{"norm_eps": 1e-06, "init_std_up": 0.0353, "schedule": "wsd", "decay_fraction": 0.283, "decay_shape": "linear"}
Each number is 500 + 25 x the weight over its row's rms, rounded and kept within 0 to 999. Layers, rows and columns count from 0. Numbers have three digits each. The size before them is the row's rms in percent of the matrix's.

# layer 3 attention query, 160x160, rms 0.227, rows 92-95, columns 0-159
128:488451490522489497472509467491497489485479564510481546491523502532482476522530515524493492525477511465520457480516495486506516488473478511483532509495484501516450545452516487500518503529503524460475492481477499511502488507532500518524519503505507492514506500467493512458502497467477483481479543553492511473507471508450489494525491465491516451550521531478469435492518483519547524532534521545508499529493536504503483498524487529516491433500516544527472457547479517469520504525475486
123:451443551499486523428523518499505469502467515502498539498513536477508496492498541479557490457533478513519522450481499506546503495483538480468464501521525535494501441527511500501465537512510500500467482541522517496563535474500496523497489458497521492519492546517479493528507470493480501489501526459511499488503502503511538490483514500497480478481513488530534503472508462437516504500479515506511519526545462500494487539542486509514519523501490527485503495482479504534457522500527520
129:527467510517527517506486481471518450508534481543526513493510499488505493504461530510457495497494527488514464488473561513494483554486478512500535476549534502499519452521452466497521555497495505553498439491505491484530498482473461468502474489509486520517511494470507478472509499519503525530507505536487546490504438488522471546487498542490502514509459508474478499482479481500488551516494546520529530476482493467500506546517462499478528500497501538473524503510501468495469467517501469
123:502491519474466531504492497481521539493505510482458482522495517498469477458506501531462547490490501480501477517503494495535455514514525483522524462455517435444498462521524513479506498535547480424475493508486476506479535478480533534515477493517506518469551552472463471500452478479517537485521530519530549473477504504484501508455501496522520505494489506463510534443491512483523525468526496506469509518503487516490512511504478505504506518500488509461519512519499505488495542530528542
# layer 3 attention key, 160x160, rms 0.227, rows 92-95, columns 0-159
147:498508547512448432483535474462509517543507530510454506517490491480488523555471497526473500485488508543492484472493517475500505495535462442525500507542486480497486476491481465465517481549480557501499501483497510511503498503482528485505500525500471513526467479448525485509544496493469503498524513505472497491491543493467515461502472523562510497512517502530518471483511493495494474499515487500478536528511525453516498528488470498504484517456487472482435487488532468523515503512547462
139:508494468540545517460502508495490492518485512525543500520462517458523470515491525472507479474512531498511486480489498511475517514508504518465524512468514509495497501480513510502501493576487484501529505520562526480469530507471492524494509476533511531475488513522523509520511475549514466467475489495546495458487517498515495484498499479486452497566471502479560505505422487535500501506536505520516518471471475494483526500478488500512474498479524461468496545444481500479557515529492528
139:484562487505466442508519526509509507503501513512500502503486515513495524468522492499521514478550498463490493472537448525528512484499488451486506462533502524483517496482470451549511527514518457464533516532478538539489502444490467503483506498469466528476516510534523495494512472532475479480542512513468531508462519536505482555501509502513485497504498524462501493505522455523482492517528492486492506491466457501465522477493465498479553473505515493468556520446469489513515496495481488
137:522501477499507531487490461486490551532507479501498535497488522510492490502494520483486491495477475506501517548498525574512530500543512536530529518498518527476471441526519543501509469507475463519542506519493463545481501516485485529445453501484462533489506502527493476473498456499447480506447500482471512469490525501537488475464531503492506476528538514480473502483488533522472489459471494493519505488474500499482481538455496499505503514497512553493502443503538479537511474510502468
# layer 3 attention value, 160x160, rms 0.23, rows 64-80, columns 0-159
097:491484540507531497518486490529494503515515529526507503472472502513455458542537509471548478531465488485458504514535488519491504505472545501491508520521481486492500532526511472502486507495501488510487538494532513509477491519515524480541459538529510492441560446490510506519509492486515468539537481437532486553491510461498451485509469475463512516488459447514512478484489505504509509524511492505520486488517469488489479471505517463484515504499464489454536477505493516462572507499492488
095:554483489499521485504496469563511498481479468481443505548501522479512505541508520507497527510540513481443504491499463486547462521515482481522437511511506527517497484524485503541528498471523458492521521478508504526516498521470495494490501513534478504496503508549472476471494492470550500517479479463503496514455530500510486438533491505520515481518492507536481483513531487526521460470471494482496467481506519456547492523502495499482530461503477478471468522442532540508507511520505519
095:515487528544449492496491502547485492445471493495496483441495499499430506520462502586473478526494492516552485535501517476525454516489487515497524518466498457449520494520525510509531498497479531544536483491488501508475505479491477494521521498486471515501481500538469475505466502492486505495515471489512510489491509545503530479522490471558467523475483493514500518560460469465489464483538515468492480490509462506472507544493495517531477496520510493478514519507470516488492506505477466
103:496498552525537516509491537486495513512498515533473482540513482485495511512516479491457481536521465483500483511532537471558493485456534485469509490492489471470511517498542510509537526487540497531461522501488540505533533484498535510519532512462508541493492494509486508506558528522500471471549521448534486490511477483467481489526517462454486461525527466499514516492504501495544511505509485493494524488538534500504525515492454492488539450484461491504499495524543473477521558497498481
116:501498472471502467515505465480516516475470498461458450488510441503545492502466545481492477499517460520517504512464469514470499501497461477477468492480549495498466517511487469523497499519490500492505493485505463500496520534483488459488506484460476526545459502493449465502484514468514471456507461515427513470523521491449459462452498519532481515485470493509476511459504535516498502548520522512493508469473497524494492508478516507529511486516516461487483469460523515527498472501471500
093:477511515537481523556500481532525521521491493510500512455468485485483479436511522497510503531504549486508536447513519523500537517503474516473490513540534483462494511505498508499497529467546538540516495471518500495484478444492504494532519481513478546516459471490517496509488462502540518544507482497556537493538511435503521486477520485508490501522502494475497492495496528488495487502523482506536522502551511510444502505489470496476528465504464499563508525501492539500498461501459487
115:509474468516488490486434527487535546515492505505513531493507486515516513546504543507494521487512478547529481513467488484459541488541477488503501498497519504551504505485501503550509482535507509504521478515466514539496515535518498476483497442500518488549445521527491509455458481531505514503511508504471511492519476523484483494506461469552478538484514551505454473479515512547486478493498495467533516531497506487530458517446497462525463523547546513494499484502480486484494503511526493
098:445520523515496492493510512468531509532542521486524518488532453505543533458504507540442510520518458470465532487495481551521493546492495501527484519475505481538445506538491529491457532493520509492525537512517477519502504500474487497528498536483511506482489552476497469489482524514519503471539453506498478509489463482533492501523484483497521495504504495483494487499513461493477497441516485533474468531513496484475477509482466474520510531483491437513482482517453550524501541484486481
110:492488492505510490521459480508503541539505506511510491498491473476531541492509568501486514457541473539501506485453487514494489480544467500514536522497538510528514477492518518522513519545538533521504515533480537491520512467502467481500470482500494467542488572515492478493486538492511528502517483537488460491507483448470496483452491486538480503411533519516491504534480531512462515535495509481484478484506485487533468472470507489523506485562513525515502494489496507511505473497479481
106:522460450457471486505474502496499501515479501479512508454481490533482544460476504503477522504485462461491503502512514479503535451486538454498488501531484499506502497474521501509504490509511477513525450453469513466485487499458502474523515498503523484456520474425508498502528531483481442545482472507501536484503533477477509523491498495495488500534477480495484464505498479507494483487522467543524469474520544476459475514525508559494548491513480519491573518479536491497499534508508507
093:509460476501511492526497477542458474470483500454503479512454508481489533459500495500536491524477515510516452518467472491570539495469508494484489518504539459518444497494523506457495495532488495511510536504499497523500478519521460495478516514547552501492537494460534508494508516500510500497498479526493496497513498484513500494497500512585534460501551490529505512508484479478482527517481471495496509524505489494534517472488537462447493494527498525483513452504503468521526493567539488
094:497496530477533475480524519500515577482473475502490519505503486504481477472482535516498534489477529552508503531492531481455499520456505473484457462487506483471569547513551534490500505485517457432508543449493495544550489484496480493543495524494505495542514491508550506537528480488489513535520480508504494524510505477477470448513485472501491503513552510526525479496518470504485503497459521470499517527491497489483503529534512515483489503507505511497534484483479516500463513504478532
104:500515521511487502561515512521499481494535515533509517521541487458490533473528445509542481488498509487518519486506486517487495519477540473538533481502471497487450461503557517466525527513504492493448486456514481539497502536478468517505499481512506526490530492510493463505510565487483499551488488511494527503517535489555488483489522520487518512494453477504539475516518491509515531480483550487473497482488514525508464455507456510505507491524495489490517519557463562467506468503519484
094:467489525516461468529485489481521546470499505467500513498523528535491508495428450539482472487500503516521487527489484463441489515528469510534501479445503480499488493526561460519495500572505559478511484489496480514453498528445507486469502536494503527492509510506524505493482508507513474473480469514508521485493493483480489511477476528474481513480510532491468515496505469530522476481474504488506499524541513504493522469531521497474469492529542513515471505474481475468443488483491457
110:491511495523491481511491505508475490534485524467525477539499518516490524492509458546468484482482521481488512493480485528497494496506525519538531499518531508560482483487526472464482444489477497510483473486458507528464481471492508501500497486477498477519488475523464401472483523517494510542510481484492518463501505491519492545510538498530485511508480513504531465491476453533468523485528531516511517514510469566445466536538504530527475513523513503523502511466448526497489482464503470
094:476517446492510478561457466524499472499484508475508494504487517524460517514541512469440485554529474482553469477499518512508501499479458490508472476474504473453476498508499492480521525516501496485500497474511461459449496510518502493469469487468518487434486514447498488509514472544458489532485505483515505492526479495516481474525498526466521496493496523520498483487483510499537498530508546497508541503494477516490510511563476493500463478483507559470506511511521487474527534510512551
091:507513538466528482521482487506463475491519503487497500527499507503459493464540525499502483485501509502477465504524475544479507494510478491490467494492498520493477520518523452474456492470509486546450473497528534499486524511531546495518532543502484519415491484504496540544478497527521446488508516515526484507511479504523495525536531487484510544516487493454497489545487527464518540510495487499537506473529514482503526519530489484434513511526470515490470511521532537499498547522507558
# layer 3 attention output (transposed), 160x160, rms 0.199, rows 64-79, columns 0-159
095:521502491448485440505482491486532492422513539500494503466480500497509485513488515513491494565516503503527526525466553549513494463536492495487502499466463448468484513507529476473502514524465464519432479495517459481493442481488460515486480516533491522511497500478486467488516476520485509478523479509470485463503511487471474489527477494517528475475487509508507516514517468544526533480506520491509480476484508536459493494476468510552465490509485487474494513527512496512497509450462485
099:479497507459514463507507504475485524494471451526480472485579501493521526480521464523482530498533512551542501522550495519485462497488548489502517512522505443454467480512527505516487538512497518487490513495484484512481511465493500509479516483473506484523472466529461507532506499534522444484492538488510523494517497468471483515539538533489505536486522443495475549492485486514514481511512520533490521470433503534462491488512511499527491532504520537484496511499498509499484480546504537
094:460514483479495556461489541505476517468464508501477466524480497492535479523514500474537509527484517526493472521523514487518480477481512495561486486556527476518520519500474496480554522510500513481521497536491512505540514520493498516498470525476485530482506471471494499479501537482495518513538518509536524514512524444499481504525500481482456444499438495430504474473522482522504511518496478527519475526495484509480508525481479501521501524520540532464522512520529469473490475545558526
099:493472491515497494486447474507535570471486467458510450428460503459488551479463488562481507510506496528504492551465514483462509488492506496492484494502508492504498503464519509484498495503487521489467505511533506482501524521550517470488466479527480499510506488488524523462484500514477518522504506508503491454532497464477491488488485522565448506476473481466487508503530506516496472540504501462527528486499493506458493473502468483536456563480452517485489494481478500491502485491519475
102:500521529446516529505521536451532513496477515481431496512563458501517516495466508496518518481505508536519481494531499476528493514492519523485485505551509502475502519489506521453526490463548534479491492510498523490466510523511529486497505497505505509499516518533512515513512529570510497592507484502481487467503506543561535528521510518505504488520492469509493534476460501509502530522468481518492512517467502487481498479534503450480532517527515528459482482489534507528502542469494505
089:482511456484480510484456474544481504480466506509497512513479493481502489479455460529508510472494488556516511491501492498551496490475438513551438468525517442499499457478497505526487475487481480496503460469487488455511504527493512465535499503475480551494523471509501491533531513518482474517509542542514528495568485530491499509526498479501520480507519515465515506503498480542441496496513469453495503484446507530530474504536538533522496488473498489481485493506521509521507468494493484
109:524480480524478519486488477454497462510417493481485477510495460502500470510462474472479520475481473453490526479480439509495476499535527513478531518517497502504510495475490496476491507477540490489491502520477496476504524431476546553479509510451503481505529537505472514486479480504544502510523502459469485516477506498515533486536526511468503457516468471513500544474502462479527454471543502504506478512536505477527485478516484468470487494507460496509509489477499478518446492503539486
090:518453539492483512491504478543453489463502468480474514522483491481478485508494471491504465475484498507496497472473485441502487423536504508488493498535485455447473522508530519515545497500480537498500501502515490499547567567488510492482467449528497507450487479478528481517509474473514523531512526497456526501497499500472535489492505562530481491494495526514554535530506507492511543509516480491518506481496527507500524489484488522472506454500513515457498525487490495494455489492505498
107:464492518474476508514505492513551463511475496481528451493508471516523481521507480522461506497444470520544527514588465458485502491513527535479532496523468509477552499512482553472491481463516515485500475511510494485466518514559519454472506530495508465483504507496520534513503495498525531497495519521494529530502494524540500478505508520494515453511517519436470515526529505483529488528542528515515558454495501502498478513496491496476473459493482496512482480479501509503487512466513522
100:476513540523562479534460466497488534462474464530514494506496497518522550514529522518518509500476504495498513483440503520546491534480484514493476469524516472499480521477512509518464459451495484497483502491521520493512474505466458523490478483496496491490487515550486524544495473511468468466512529463502462515485486522498511527496481502492556479477511468526481474490501476507487466483460580502499482478510438466538479500497491485486495479484515510540489500484484460546480473506496464
095:487487525491498481513532466533535509517565476491493474497492529511540508520513508475504486523478511518466472505518521473519498514502497498475492511523492571511480548489493465530498486527535461482514530479462470530476483479461508514491481451500457503515471509527515501540499486466481505504550541537499486489530484506465494455505509461477523479482502546452526515518477513500562490474461482572510503484485536494473491519532502460469512512463492478507517491491495501492486509476479457
095:449526512499531514540515486488501519515497536544521496489485549492492514529475529548515492491491475488537510534514462496520518499514543490517502502471553474467506499531492497481482553487498523504518518477513505495545496505483472497502505508527532531515524530516519469493478518500467490515482540509451517501501512517485580505517508495510516529457456501480513544482487478507521494524518496532546543484504501550535507509540469531478513526527562528532514464482506536492534517528477472
103:518499539501509481549493481531464509502489508476500544529472514514493486513536548475501475522533474427513472543480507468513505445454491503517474490485533470488525528527486477461546452521491489503547475491499456464536496508509512514471528435493480478505493465521494497530513467512485476522504489522532529520502488462462479513502526487521487469463472515531517479507476517491509479498530494518492453539519490480496520491490534508532527493512509497497492437477508534508519481471507476
094:556469497532486505454504533515516481514499520511477508539524467461527488470491490488512502460462528480481492454440505515548448486471508523518472517505507515524540497515489512513501461501507509519484508507449516518504467487497476529507520446531489512508458493533471493471465496512492443512519498539498520471460464516538530496481517508453503459472458495455482526494544504515506450517516507490495479504489498444500487515469519463514497507507462516499458503502471521466521513516500506
111:514504521504515541508536520495511478471533471527467572522515458467504489572517481517446490494484489494507506477496534496469542445481471502549458482541524490506542519496485511489509476462501504492548515527493513513532502487521514531531501497493509501500493538487483539526538505504480483496523466480515513523490528495514500494506534474529481463501494528539540517468524489494486489492507478471490455516537530511532477519485539496544529473517518514488473442517510494446524493513507508
095:504467524483500478485498498513505463488465513495466496507529511519523549465484467504517525528472506498488485479511471490503451565492479513490517482505491520568501512460507497503478551524504540516469504491497505475496421512490518514515500432495464486502497484501453501476522497496496481503482474455535514481460479488500445454521522472494470480507530460520526533518487512512458506492487466493503475504453438493525524505514521495480482516542467504508512504510478507514496474481535449